From a checkpoint of a small transformer trained on Wikipedia.
Size: 14 layers, width 192, 6 heads of 32, MLP 512 SwiGLU, vocabulary 6801.
Architecture: RMSNorm before each block, rotary positions.
Training: 267M tokens, 8136 steps.
Each number is 500 + 50 x the weight over its row's rms, rounded and kept within 0 to 999. Layers, rows and columns count from 0. Numbers have three digits each. The size before them is the row's rms in percent of the matrix's.

# layer 9 MLP gate, 512x192, rms 0.0766, rows 324-468, columns 0-95
103:540461531475574568456499571477405617527530536511458391565520402507448535504590544488412535572396473470471573538429479519528400499471473599461490426390490568544498465532442469386490506562513445547558485462449427548593545470473431536499545453442569442459446464397513518507636462543548461527
097:621556535509596528443619502409509383526499582483569525495536493398446521474483479493530468542490486429586524537492466484514393507456523630458565487488541537412496563372471506496507511581476501533551500497475514490496569580527461452551488470504544539481489606552466503346540538436505542479
102:512564485571464516569487513494529485489490533505522532514560518460528505658458557571523496512529533480463492551476522524524465520389436583510544523523570517498553508532445466480472561495497554459478438506521501574541487475504464481527529413440480442490535491526515605448484477440455610538
098:439514445511505384499470536480578539508561508583585442458467499518484493546472438476524475484440620440512570533443481416515529499514486370510480537568513425541583569345467462423474507518414554465458482508456550423443536471485463552531479437528520576498526507409486470322518491461472556452
105:522441515589428549524458544451602504487522578528581483434459491468643461566527478452572551493517404533507443442510491428467492505429478523460531509494385560549483538474547540452527520556448508539500486490482427494460460559486450527516476363546516579513463586469546493438495495588462579447
097:386483395500487457502470431509521507502593519553555503462468475480559501536506452474500464490544556521478570537587463526454429581459572503546476492525421549546514540511419483487464467469534455443574525486497514500507488540526541449604491471576577469534400539485441476472432517494428487439
095:493627573462433485449495473515512450497485497487512523456519465557466484497499466415515565470449500596583546422439512455398564512534449463504563476536466532511480509428528444473458543471545453456434570497456366500578533444510426419514410406516502608528547479493469478450506505461489439464
101:547495429407504473522427560435512486471538452542532531415483469459488505465486527533529471452491460536420445570570552462507442491529463521486430532492500540482529434492536455565564595427402470458470533414462523504450431509581477516410463454479543487506559487527516540430532517488542490405
103:480515418488460458486449543532532433467476508519531477511480484524515499505456557501501489555491455591516467528369574468545509547460517645506560480418545492496504457536463482577465476510564415432513463477420532475533539579518481486567543484500596502549465512466462557453448544456454459439
098:486548477542458481423395480470433543522469512556516448442456534497506506513564528464436532479497578506469595584552473476445456532524589530639515499520483403398532498516483496512523500515551556513411522436527496486452539556493510459453396473511467468351514489399556491490607478515479487476
106:579568481456422573481529485504595563522406551607490495471587461498486552442473413539497575553478548536547552529456500419481478472564371527543529473515478487458549409460539569523414625489589481576453500561474483604612597530541490510438576466597463505556509536474511531515505477454431466481
097:508458491473458573506367509532477499564537510523492418544441470489545490469482452450447567547540557472432556614504569518468448509467441539583538492481508446484568560560448467531526561533468504492546500403530539453527527393527545467512436520445453466470498569543531538498535442538431490454
105:494376520461532513459508514482453410611557567528472463440508437606523450422518473501525545452560455516482516550475521488467403466467548444472501548474580494435501534542479449538555499528579683407550550511517424512515537427583501550518475457441482438512501434539564552515536442486543565466
101:552660487518569562545495475501482468456490519437534505473502511474473512510527543493525488465484517524539474529494568561517522530453413557562529578549457496539510538517525510541568488598462533479532451515476600423507593572551524429490414452508485426442486494543496548511548535464502430580
096:591551495545455500555500530477423491493502566579510519470532474462492521497492467432508517546515467524553535502432490560619497444516443557473497555456540542548524472510542386538467479487545537549492548497456602542581424439465539487518473482569503490505463537489530491557541448476477419519
099:555500551487502451504568459500563576508470467489580519490480476520507503483452556514427500519469482428531476600510522436477534544516479433537435576514482527422559496538474543526476445561479551537475490467596436507417570553469543439470551475491503474479503491530503524460436567504484557561
092:573474358488543514459449546515506551512553505561453491509526495407405502467422599542513525556517505576480549533489439505558511536488554553486550506465457531581506534505524539588518465496502529489466484514520480543469557569501436516470513477509382474496393464499544507433467506526397652564
103:529507480533503476510350512556541514586612499493543530484511498578517525466386467458456541644441514468342474547628462440490513524444440503553438405482477546523457458467465475420447512531482420480602533440461475438421508442507443414527586462470459432516413545458570470509489499480533474587
105:492553533504475491554416492615576537447535525462471569525452471559479448397480407449468533495521448543505641510495554472506488489463470482533442521576424494580506444529507485377521564486502573475629580473463359530520501589497534476464529457484486478552451471384526503430609491477478451569
100:670539538456462477456463455420477415533419540551535506414462546531501499577553542487467443526509432457444534471573495589527481512497471518462540552509507449420451470483465490538522547539488513592520494547458495427518422473517541486522469459451419421432489479456432471447537417476538485506
094:489580570486540499477473519495447472439520512453597482474453472572458407504483652529499547502471459460519534480517541478414500517438481450469540479493481499571516480541551401504520513531457551516416505532446426595427445511580485546500504460477524412495521483559501456553559617437495513537
097:469591555455601567408567504479519526563552450545533558487475477566464490503510489530433491493494477541571532517440558488572419560464488531516578625470465542445489407475491507459477478610493541495542550535558464404512493429482489467570540433499496437490484448499617439424477490557515469422
099:562508547494564531485500561536470463561550530515487575495539499460516400433440481533561412567450452508473491480459502491470477585468504522471503517500519506426447506515480466363435491488426558427535489426545526538422520483493487441479532474436431442550479550557497570515545488507485499506
092:498508487513527619475548391512479502605507473507574489602400508525583545518427597545493448604497499584472522565409542506582578529608515528411527542529552458475545526436590515525524521481456451586381548492560490517433566432486461552425504437480484534553498584460553486474490536531464474508
099:488585541541516458423513560386502561594406537421451519515507519551484417514404437469549495499520453527548596533498460546485524461554505444642547445451542471475545534471552549544488509436475476490488445522482571447419562520475494503598455539457471506476525443490532501538529572460495402562
094:536582417517487482415434503515590419613505501543535472457498398470465503507320519562460489509489484395488631483551455471532464405449540522504451460476457511491532475546489531465480559541491463511505440486523447538454532518477626631540503474465444550484504534454551467566484457497501414428
103:573525520559498558571472477446526534483513506537398505478492478453482559495520524462503447479416542447495525564474503486429474507513473514549495531452470611447514450442458506461452592580466450433471495439473508435449483512494528402510411506443540594570596567431482547520571493548473499473
096:436522548569514447387572539497559458509492517507555574483518436634537515488487504555481492415523414585493498436431492443472334486530555500513503587470534534579526535516502489562545461505497478509540385577542636500486495526487459482432534497567531477499543486437461484561429472512503393527
103:500585485463507529489473491422467579572439536543478484474508445526579537646499502462479593553514493439508536556527576428484429495506510587428512536485480465512576465545556434558528497482497570553511558436573520541549465493525512572505462443420541431463468521539518494475554558544438464462
099:486491527458490442624452571502483506467530418534424523509574528421542631539523494552417553502430516422535602526486555528571559502546494500566520554514463495415514549549507463486395492516523500545495483562449444480537556559537492476480542519518514505460439578532535403476511494509492500550
099:475474568534369491502560491493429603502554608449532503460499530539540498513424553543527585416496541417457555476570535470568418514412510491498495448480459577484493449476460575453513552513481465460519553520529483527479513557489559427556509506495491437528466541493530583536432497455496486474
092:457479480429539435513580494485528559513563581533463496524536542453541415431496431605481528482530486472552493512448506488547491608570485461505524563416507540435512494484420456469535546419505430472468463430486530560419487514583523483518478512589486368449486460569476473487535507531492505493
097:412564497519522447524490487504506533495525513485481516499397506566497434485461390558500509463551384500448488643524501556533526488535575519497556410516524535466538511462379615471602582464457500487519414514527551538495500430533534555483422467422521412458613459532473508488516491559481514463
095:513512454460470542450527469387519616478446515457511450486464501424495508480482519502471504445534512482460498534616563452486341538492459531518474445461487617513485544607492516526433522470412495540514507533535454443436543541529533395504465478534466519472508479534495581457509513604496487451
100:491531516446511518422448515540537443496526470466542478442521492512489425539439537457604614494443489483484550470545460562407550461449572496455464540525525514510488485500429464510427553528377480485506496585459519459599450470506369549513461453456546547457448583453527476438551467484536489439
101:518498475520484536510502562435471557542522508507555481491509416488605503536511519535395642538457585498471457466414536460527543495477522593575612565412490496444538526512409453437513493435498456474467421567471540502497490577484491498480607466450485515521421551493626428469502454464483415460
102:516495471523499500461461331504540583448581527586536606354511432453467473383513484479494608496393500470511543557419477489463505500475442532466516499494470545499485463524446499483494486578457538444559498550552501508509529545643480500480470440452481412518522545449494471486532457430465612407
100:417521524480415497480514483458528434543520520460499482517492493510470384483514440501554489542550497484470437449422469471410540488455519492517469525477485469599594521561561530542535539545539429548384482598554544594511540563525490484497538402418497470502474466415526683416451431453414500441
096:456479536381467577525525532445546521547508493465421490474626425560467449557557454517499482497468427562408469517439487533562553507566526566598533533500500579522483470548392430526425525504498445505565461516538486425539592491547479493445474446419442429564492499547525535597467465656542492423
104:413559623428497529505583522466374487623430500438428518583501488603466496544495460576528485542471490459489483599519429528443532461502487444521529430463461535498552572561523373444547521456480484522537557534387491460393499496531581497498503425449514493417465451409542439522550515498521427518
102:591447451541554485525544435429522438473465536465582569448498504499407453440451481487494528466547584552453459546486510471424464558495497520530408458530536558449529531533378527467596485656486546529396519544516541476475528529463460488476487425470469466498571521537486560427562489547505569428
098:565540432504488413574512492480483508481533487402497536435621422446361542454502480510495543452496500559494476439539391538519546421470522525522528539530550422447478475415527481507479510477408437447510479510459581406518544566551463421540565502508508515497409496472477494550421557496398440373
102:434529479483504536487448532472595515502552465559471475520531438523478512498451468482473473515553441496579644573451418559482429454529430490427514449480420504477514533547443402517470490453528531457492393489444495417510467518526554474472470455479575420502529470531472519549524571521436515545
096:633543497538529505571450556531552506468570402412548601448533489506573514473487542441406522565485543552474535533467479523501520460588455495504491565418534389437463453624474475407464509457456487506468513559510575480453503529531445455496523526557522411507372488605463434496568464537473482382
099:461571488591567394477563486451577516476503440420462491514468459534518537463496567641491404548523449522520519506587549484395584543497435510482441478548489573540551459507465454580501521526534532462473511569530554452569580525522397449471498440493527562489526492475482550528455516473539488421
097:514492453404467486495542488505572477483385529572554550448532472523554525435568436522419594478555461475510493572540486521424451480452484490537532455565630480461508533446481395511465441623551432500468503533469489584393550433463518549524590480458377442513504484533469465433482573476467524540
103:417461572502573562498574450524493483568440414564474451505486456561569480478570515553492522506472494450528552601521542411414414487524470557536480474541515511572538495564515465513573480469453567546467498495502509459525474440562485484422490502506584476471517576414612539464439574500517532488
102:482450517381537477525565480522563417435559525556494450425390404392546472477472522455465476496430498563479553499479426465546485437399452477484588470485473513470465478489423522478506555498474430517444490529486475478425576600506456397510585442427512536572526585522528541470466495504582552486
097:443488502543474446486463516542543483410519463528400574473497482404462452514542464515346577443524537567515572607540533470433523489542507581546425469518564505579478540459401466570519570553496435502532430378580501422544448548521517502480450493592457561497518454440485585454422521551646592533
097:430432467570486482558544476442418461583484528558454519549440411513463427535482511514411476464560517368505512459507489473459436466541483432547522465582492491439529511565528463470444492517602501466488492593453493549532533499519443458443500483449482557477440475451501567520474508533465519477
096:582562499456470460427479620510514478504605463461481500518523429472552485494570469572478543478458577504444575588597495465512552544521461486517555512516460499605486425515484579414429512553428543506470439528458426526550480510524418459504479460535553496484535516431504482491565562600545382445
107:491527473543530476468492490374475441412451540407538505479467354440393537539422470512487542496498491478533564506475517434496492381476480560585557492501506501519461497463501529514469555582593400448564547511514541472474582490498461511509552429464486522468587476501564537491491521560468539553
098:502459520531535412425433488476561501493481455474538542545489598589486511503449471533514526504504509462569567504469564526576476475553441534571470550505414442498549515497465491567470412528493499489460493521472578553453496501551446371502403513574476569421442543461565520473462414452462417533
097:519561498439461434480505471474587459490549484446499463529529586544448536439428491488443603484603524553584457534558523496496512572513452434473514612542480544454543474448508442483545469581483495433498389545566492533492570530530432427535543402422503451531480489454420545446442441504397487586
102:536477436439535530469482539486531392441580588431529472554496493456500544484537459445499513495541556495612444515493513514472459523384502455588522497540476509557447498462471510437525531614453452497492441506508475422495467550473487492494526517497560489445386547610587491503513567633493492497
097:491456483460513513440455475440544472489555502458491448502526491589423518486456461512458521567488547487542549502501422485487419555511500515498470488532485594497478422411450469527383480549464428601576518500492592524532494492613468434522436505460586508410581577489439523586493512613440493536
103:596484439529436389504506444421478493528467440555465385500552507498499512572476576386372526563447532450502503518579477555511451442436505521532494511522383601428510483488509502470535441560575451373566468441468561523471514499489497496456539461516535533443547482453495491565599515527450512484
099:515439592573523456482454476438567499453549591482425500482493341501511524506470441519480475551511569488555517518493476474474424406505484451507405607514533518465611448480456420529424512556468600554433499509521505533542484463556528527466411456475547469539500478513464570423503484581502579483
100:527506538476527457439465488458494460483427504527456488483483505497605456538538447469458582502447541459523483510514541461588561558332547526516584638484532467483496498549529575444536517477528559524512445631503586472418516474480511543532423454495485509454480446422504521557460517611452431417
100:553533549441496615388505413510580435586512462595437576518484476448505509455450513549460569536492476469533492648539548533520519503507473522464570569521471463483501533586559501640468486541595549478447453503516512452482506569505569529507440483433487494509450557517449503517519518558426530479
103:466550453457469446509393526390514507520399478489541505588441465474484527477565494457513491560554498468473511511587517500477530445452479502584555470505540552494508528462431542468565456425442451490550493410572482457549576542553451527391539490527498427521506497515572604469439454522529461524
100:501528479490530501512598492488529388547415607461469475449587519507501585447440500425540499464462522406544498554422464482560509389567416409543525472556515569408504507464426567532530577549519472473521578531448592582590522535567459527498449460526506467431486442392576524422513435524456497406
102:487500477549539525526533492511560434544509508538454469447430462471524496434424495510508487518485462504475467457481543593512455346477506571599498592502633455504445456526547538498518500475557515437584606589510536487524477433479474455450566425499532445428416469405397453491510455503446421508
096:547532532536481579454503507519555569467479525529523534479429445411495588566499502545404593562543578423499565501490587507478465487517515487513472494399526525507530497488582539593477440496556423569440487454425535468439493556566435499533611518475537470401486526509498597457443455460437484551
100:480485495542466466489663540475548471505466504504518551419478510486598481493537501550586502495459475498514467518428514464413573430567503467469422450636480491463569524436518441489566545490496528471579485550521505500534594562563497456472509431506471570501458425436436555455488432493530478578
096:463554536490636475445457453489505517455473486523570579433517517602575507542528549571431563495489481466519515590457579508566512528487522468594481520473529669384561525522441402513495488588554522469508512509522430513487414403570546569485574495524486442461492545511447584444516617514427536477
100:565474560484470527483518529485499464460398471543474474383435527475454393476508507562556519512488456431565521585547460465563485532516503510448494417522486535483498554540440470504469491451461462507565508571553456404478535480464499545472570477404490498453554469529424413580499576383493501520
100:516477529533560460496455511495511512448502511494526531605547427486458535537515552417486673590521535401484497495587512404565501527442528545494534613433404501505500517475609568446458519541478514469618445518507451478511470504505415596484499412480469488462443461558554534542466559438496462546
093:470495554472548483518548603595479419501564483436448564462454451579514534506616479509430449484588547523456518504452555480469509492541520513606506464539445513463500515553461526571471566435518538531512499467448657479487517569483458421512452495539480488509485427481566563498549402560495415578
093:542594591480459414474428485445491524483562489465556541434509525488482456500502478481393533513505503504514461505515544596491514580524526497487484486432520539590485493563653557522410547557656475548451533388500405383575497485539577508566498503552483502577594434505531464499504396516530525519
107:446494498549538468463582535474470555625535552459414474551527572471538416457409600494526562513510606475531510582526541417521465438494488522489419452496421639453537526527424499577486488572451426467452438588504537416573453439458457512452527412594516454476505500420509637555410498528498533456
099:547528482487580586425530531532490583494461439537527437513537399600585607589557527451496518556506489525512520543464495506549489473484494593511550431481471466468536396508474498453524489544587530493552545499528511489462552439640486557480547474480475536509514420460531485496540464579566491481
099:491556490483551509627485528404506496599548478551604481570469501485511524587478528395464487630427503384520377460585537490490524531504401587509443479469444594530480455515514583486487482522484438486497535544511490513492533560561565463478497442496450508472513501517430546442535535573400418460
097:531407541409410571501469479488584485558515546444522492545473473481450441544492513529508526469454444512480563478490512443565411422430458573486453451504546518565517471520545527461542533579432406494426373462588457451547539585534440498497520423468432537438523540483536510413607509465500514544
102:510499485513464445460551447464468601583480462515436438486491408418538488540474493539400526545498420507532584447545530506509449506476462513463407511539459470570485425410379516418453468615530437484478444498507447455523596570454437446534462484489494526498531527517478556571521548514458500535
099:455514460542521516528520500461475437432410438469476442549452497508500560554577475507482482509516571449502490515520511483461419529575526603491465408529553510443626476510560539453427473491492393472533503537536460478571447475544569534458507406503504501523463429456534487460528453482564512450
105:466572544501458578481432513446470534551420516431556483502448510448588482419616487504505607496543560509440543527516532490475430421444569553571556488557443544471523521556469441483559562470472498534482531472511492511457538523486571428560430399592418551510503507473488508406510559548476499496
097:623552514456430472471508572532563479608399526445524499519567514514459558539498532380550539525449456474470574491541439445443459547471495501592545477480473418508547601462510609426533551547433437608579485548552487442501428483585485513573454425552528527440467511462463389571511475557482484452
102:504459446551613482483470505532508537536476494520518484538518553481531430467498586446465506446569508527540527508591544455565499494537506540447511493398468513483625546493488469563612492436473492645425443566459527577523607468487567539476475405480440453482580461460556502562508478507505509489
101:532445579456456485599539462517457487470418592541517532416459562478478436520490475505573494467566466511576480481560487483582466540515442570529451497506494587400512534536511490507581517565482571480620560489532509502516513546580499479463516417470503528571442483484586495384496538504497516507
110:530515544494551426458542487475520451558487536503497453592502459542510600505555538457569464491464413497502578559565582539516455533532513487458457537509438486449587581579444439459551533547482455558494533504494493499573567490505546411440400457424531563381509547467499493470474561418431408458
098:576556541577546574513486492583530401537518465471516566437548425533559528457529579556521465515544522501519566512532440516548494562509548465536569462554441523522567515520446584567561460494442557510517519534482460472490527553507494493468506412546500522511546492415614540544536493520429515707
098:465459455421436481379493554479510543523572480522468497478458366489570484537462448500460528459477488562472613553505442490529411524494525615523487432458536517505465550562493529493484424499514506528544533431558504448536529540558507470467425469494529556507526315532542522523527472583512454507
108:483474474520524507482470488501491529559508573536516403512526551514568536420524550532501540506485472530473540520516532573586525460495416546500491583535541485411654542499514428497513513453483396536514449535491414452444443587431510462575488456533430427432449502509523490544550482479430475530
099:487527468477510444525520522508605538446443543512494514509584543484515489315437574442440610438426614532569533558531525474534512482473503408455534477502494470485564539467479474454569540430488547484555414506488509508581500593510560558457425397551562495446513614483467502438391545648429438464
100:509496545442562548602512461422442503482482553552494492535504492547517481546472456438470516573519528503495534564451613515553456484561439571518558432534387592499543452562572381526438466484561467511473485505464490478463500553473563581466492442468522498497441479482517439496528549563446527537
098:504498483416464506487498442419505470511441567561487502408467618495517574524552525456410560484514449526514611552579486455541438479529526465532535489465537567491572492598524418520511496566531441473536427500510471384482526488561505476516509457525538488510500542468481487540550387526379552520
095:518597452523473461469556507438439488443503500530542582530536463495561515521510443470519442480608464487496588600512470482482509572529564550513502482474491507502531515486432455457508541388461500427449578482534483529560557443511454520468405435492541428549496410589572468448511606436490398507
103:502485518474500506527408546425490470447456550446561514398543382502513476446481475416386557567518531518486459547554563472557414501508476529532493506491509520498472502579498447495435503542556454403513435476473537394496455520555472444560544473448498575458490418453508590509464515605457500471
105:463525414512543569533494481473523501458516510508544589471489492531400587506434428509478472566470485520464502524530528437450429480445477524448406448533454518484609457468539462522452616469409391449416510532550452500504536472468553556471546429504507538577505464426577437522476463424491507384
098:551512525485531473480492466509554546499415447490553537468454471533531525521523438486517462526488532540500456466590516436567481430440585493510482570529482498511480637475469492531526520561612481522541421518514529481444446444518481522395440512458506491532501550433558510546464513573455485498
103:516479543490528567488460549449532490520499467443449412481543467603507462510532546542504564558463429506494548543432406533413452469552494503496481516489450470480625473583520537546537583522562541529557522595522449571496554500536487533562536433467516582477465519464453527541520554572408554563
095:490479413487526524439381573529503539561521453563461519530533486536575458482478535506540444520498504464502459565614539459543464481543498460513543545512459499503492397503522539562404556559463501564519506557389554549512526499527352563510484446558562473497445496573519532543541546497509509429
105:525516471518505601582525447459541521561501594539516483488359480512573552512570500500519454494604458479535467497539414436501482561549566594513555531431579618530380506520441495507471432443490441465495486488457521439499473551513526466539501552562432564519548475435509568524558424555540438532
102:482508393452429489431409448508448547540499447471542481473548460519518457536463434568476520553436517453504507539494569521444497440441511465573502435542507518486456549540604542475476516582514526526639537609561462493537497529559449503527468463464544460462454552420611532473461524570432461400
105:440422517516535522464495483529552516574468497571470423572519376466499414468410457521482573545410536500517635564477536498443491509573540538538512569556444528506550443623534479475479502487512519461512469544528526503475539546607456540492558469497473432409466455482579515489425535500531491492
098:552534453610457477505592452483533500467560537479613517459459475444577446557433511525536496509512508562455590522567564481442511458500496490474388438551579501493587605587420455552546469538562469433436520462457540468493463503537452488500622483449548502468469524523460513526446431352426495489
103:562393452472509533468480597498528411425395551468584476484486544526551449494501492511506458508468461476598520460478578464482419447477435487536572497556501457537471462492487441507518527489514566468484581678464538486505492448556478550440442387440527468449433429441604503476528470616529524549
097:500517442485459458539454590538512496457467560460517482416514459529534457624510516444487482544486438510503492595508449586545431523512564529541495570469362463466473426475408400489533457514489471528509544476440540472538468532462459481553512469532462498473582559419562516493587536500476469407
092:566480489482446511439412533463587461401569498509518435459534528503588558518530495476455500428501524518498440547519503478470535455518526489461480473423504456521551405519523431557446513471536444449484480510402432505501446460489508552474471504514465434659446537489449406493550475522560409459
103:562437507465478501407505512492452559482528566418565504475538500512525413488463491471459537443516601414516527500535491497633543427575519472460525584423572602585534444533449524433447474479383415468506449540366524433526485592435434526435425421504493530495530553560425535495487576510494543428
100:479392451527551507465468489535611573554480505448617504519470422481537588514455519467493540478510561584568460550488467541497530559555509562403428532566590417506543480492539391535546511437496520481495489488507486542551546559515483478484471440546551522526496434402478467477573516483507480488
094:572524565483446538517455574520569545509483469450547492492510396557445564530463406507479532485536485537429404441519648459472448431454486472508452525501535475567453497484492595394536525428442536502583397503428493492536486524452433539535489455442492602525562527478407478507404359511511513506
100:627420467521516517606497604474503524536516536450521570603513469471573546486555446525455408449503510486454517507504516550618555475486517509494443493500518598525520555540439493438400463544535426518505524515444553483515484559448556466477562565486440495613555485389510491480505444570571462403
103:492528434396548567413422486522433537488565467415513520453537473498384459560318460417508468531508521479556514577512479567524511474531459545493510550561487429425509566478483487524425501619483461513520568513488546405432517565505546527505425462498504525504479502480454501571557503586491521393
103:560486493483550540526458428614450450504546561555515485572472450572489436454448484587469451551443495501452531625495579491456521454518494526542516443401522500488461517503512525490586543469556500523529486549498549614589537497539522565525523430495563451454606358476449469438452479576503517450
098:498487438558418579519510572511510458648491573505553536477503508585563527511480531451529544555502445496471606478457400525455485525434534466595559578586524571559462477499486526451472491521568549565497467502494560505587479496523485461464453418496543491399572482555523546499390507634564387532
100:520418621552536493495576596501525551501575500491558505454517553427599559510464602538530460492447526508470558530494569470491566512452428555500548471466493512573404472484492528473509530476498523549521476472446555508476414533461511490540534476511543418375460526396490488403616436543461474518
106:508549609415484445407547409439527498487504468518562464524474509526510452517445450451488496490476501470525610579487474494485511421590473514593470494563510559566539427522455492477533455544470587507463449557510558386421460491484602526561524495502499524489438500404436527423587480563519585469
105:496586517501428444511550491516537457623503560530492446526483512558544457506457532522454504538550450490500610516462504433496446551509433564430509472562482549425624503572516464484488434483535552343535488522520463444434584422502535513411457492417488527458461597477443522458510422502565525419
104:424490505494609487491571558471473458405462517518510432506477503456488480524542529540510468597439450496445449463574477486514458547453521529561590529560455487549496535460471543513573593411405472443455503521570476514452463501587515511478475456406515628568456474529465599501543393530605550502
096:492521480561472586527457420559512508515484481440466487448421454445517491507561441515527475502442497518473579486575483503480360586481475517525455430504477515515520525462530579536482502481549416545442475510556583468533490500468446515473453439512505531457417461447432512533559564511549476455
110:460462522435465561531494499537492453497560469481516538407522495564481476478510467502533544612484437518506532538509520454484527528547446426609470552423500476528467495511538514513511482420564506466555544419530528461480529623468492520453498515488571468466489592492533576505490485617500460452
099:458586514513597511526468506567478443457547515549458594448504429476458491477432470492447507522530465460508440482511550386497530470471509566477504480516475519475495524547506481466640456538566515515412423530454453553483458509484553454511506479450501450556507465485599521598435407523573545458
106:517533562460480557359500581387484572546599538503470485481527503510509549501481439412406540503545476565472498587455538465432470551503563610548541489468502475473453473471539508490449547552536509401462502510611579441488517492590429591433592504465482459541409540508403579518572421550499481481
101:411498493535561508485616514499556526439454473449536579489521564433565535473429540560451496563513531573419554525507426536545477582519554588518480482566472510450529594525378473495583505567440495460415499495506563475531449431472561577529462428472446461448486528480450508481517541511403514538
098:489507558446490477492489536483511474442538519591533490520534450470479598348464480533500449511485527600589574377538449498484559497637444506551509479525565493482493427507520515508537579437536581525588522462572518468499511504579462477489529433421476523556587509489485523547466583531535539476
100:471512474537570485492521488393554554511478470634532510423462520536542581471571443527575511485540519472573470508525518492539412410553500448502532470526503502489559486461488487512549489414550525553447452450498456495515550483477438596467399412498510521572494468480625458505479523537500457518
094:457499473492502572542392477443511409489512449544489539587517565552487462462461538495516454610574508490529522568433446420433560576579501503473569626467496453445543464532631524486540485463454555454470554512438524484392485548573487426364526492452509428544441534537551529462460611445496483525
106:492480505528459450487525460540523475598545564500526508458507567576489424568435457465534413487496455389462452490556567526548478478415602608513559464502460473501522492490559498500522468507517568393469450477426539452608474443582515454440442465504519420455487510506625550467553373549541492493
092:426507543457550479495602586523559417515456525514531499427566395496563521562475425505450573523485536557428538451444591435534489554501502547420516510457479469528510503510514515476547503460473482381420544496483450553442527440580493495504529496470456452427508413432457521413551452436477425479
098:579554470544437477514451431572481594504510550478628496537502501576506524564524476463535464468536553446523559469398412503446496429392494478520469423533451607571497516495503520537586526374458472481556475462542501403520500560416547520476482417517528463496425490467473529437417529484489584498
101:558441548458537435472601547388541587460538437501465525461589516491452539505483529508443522521453453465498464508590452498426443507577532480536502484456462542556515458549461557434434512511448456506582410522434553419525473533530448498512491457458557602481466594525468449611479491488570487480
094:556448532607541535426462413480517431545493685545543507465440532551568490572461437513525506511547575528417522546404496482526453529423564584496556406509480575584503509487476454525574468536594490439460458511528505427433456468486553554477490439547503478399504485469534529513494529508436514523
105:503551486471424650501498494532516480475454526477609540507541430476488493516469486427493600510537542390514527542584474508506465515383469515468496458442493426623521466521469506512407500557541483556536491533497529426581432472484530490499516457468509508491509445525459456465500447545512534593
101:427465501534465446509430475450564586475506551520494529542546477535521505474442456521454494491490493583584542499492601518398413510454428524533415509460508561479553441435421541426536538573505561508468473541552464487445582547543536456504564380542533443504452553454438530559523485539559569518
099:512414581522517511451593515570559494530451402557469449448515538551500516489560486517494654601447518435479551512418505454461529548506455467538534481558576583523596426416495484441571511489517440495521582569401521475534535518484484504534491386499523409411558452482506462541422501484470472530
099:530499563528527529492487502473516431502461495492474496529543554474558502530515397493548528530530479463547413464534536486429489493538519475617458521488455558512534501551458535435433478635545540414433501543473515498515518540549501539532451438470524496499399530425593545544545544644505481466
098:488479524479544500541423512466530494533475612489544399479478610524581554504473426574439530487525544461565465475494492409508543556487491485527503457466401483530558556482517458557554547505513465445544513532631569446487474515473468478535468441441494557481405505465422447529544476615505496512
092:476555523493502487393493461584549560500466519498571473496483482534503514478489480431560435518474477496510488482444531557507482518504517474507538425485473461431426450558527365548591562446507572590517506552364540520517482531469556464485536545498441470487510441484562540472404555479532519442
105:487429511475574457501469573508498526544472488529519504433475428472469428492451514490479538614483516505528585503554535380452390492496490526643511480469537515562482541565507489456524475532568496527557512509508572513423636560516434513561589472387543482477480496459443463467404558495520415533
101:497499536493454528467431599497442504495512535538412392518478455511542504523520543412417554556511502473485481584480589460504465497477542603506559503387489504583492451500451484519550450509564485382447493435481558549415457537528506562531552526537498472451380498442510515398650532511547531515
095:550443566534532536508461473459459464585491507548510495473574479511527483476542483507532582543517566451549490581517455550446508459557439502371486543587437512517513555549415517488521427518430512434464466489586535459482468512468487491474409490567611466427474517471520379532439545566429506459
103:525470528420581483558480492415568527495590537493514535486501416525513519428515484505504443509503484475555452497547378469495410225529539514474496520530517453520469484514494451489516555445516414481498473540442409490485498532465466441539508446512522425437497491563511471507549519524412503467
104:510530487444606609537489574495472565509521551516516422513535525446425563457632466505507554559514482575542571515538558538406530488471498601542536460511527444522551515553394444463457522524483517518439520484521500488533530515492552512457538491535398436407508504561493444487536443603599440470
098:604430537464550429440497407575540527478477551568500420509483478476523497410486502599499616555475575427527563486507515390480509491451471416500483513481486531513485435622526485446522531545516495555555471508426491471528478512494470426538439505453519453521480532520516420564393561493472520475
098:513520430458439408502512455480510429550375496472563569440423526502514392495478393475560502545557433536432516461534462545524496495438485515595504502515417527554525541549497461469508502444474468540418478536484470475519412551530523516483506487406502465524513550591456567469449377452495404452
094:499511431340577480459476615567451412562462564456545457473425510476484510501632391442534512435472469436522511446487472450588413454515464618535474485547457530445502493509514481503505564514473592478400584480516442484506523660469501557444478492394482564569508393518526457467446510475517538534
102:455524475438489550511543398536504503523443456500504578428497441485466600533494508442479610575522503516518515526464594489538416529496551521431568564529571448598501521531488484461571509404539473408565495504484532464515528471499492501496523452506402509430504500422547591482541439539472454488
098:548516510437497502509616476481523531410567481524622503443400462459527567510613541590499498517444505491467456547474451513539540475505496395575494525402457559464448477521426496470534549498520563392531519536564485453576423513536448459535466476596545487435524571526492473482415527561480477429
097:488552508522491515456477526476500466520472545443532537485511603548478494481526539536494495427559465469510514511520476427463523491426425415446570531625494452568586573584514534537468503476512567460546404538498484412570560552495519453458577493494470471509493511482470427436594478497489520542
102:561492516498551544548577524527451495522508489502460521576505437545580497539464515565460507558507552412533496503498503533527462457449603503510471418485429450516571483479547444475492525515478450561511498542464499469446510480569475496452449390411551494452492383517493571434400513468429518422
102:539587598499488500481497494375469464484552459435542445470416568528458552497448622537471538489624478412512516538504517476504554577419473494431477544423456546476493498548469425487414421452536485570464399623522501484545477479476578452494688488445490451538518469464550576481498454539353471519
101:458520497467568496485488458572408594459468438384553504519539475489509494487522517467558488559435578438475547454523514545440491524464568474501603452485419543471512453494497539447402627484454480434544509526444569485518437579460542579569477448434494482565485446467420435489518472537498487467
093:537492461524589560504499564491571465554516485498458529470483506500535528376547573559427443514614623535495503490458520613538552525550496486450630538550440478481462492473512504493569571572497470446530591435503513543441487566472495476455571497536554513569582478462569491466533474480544495553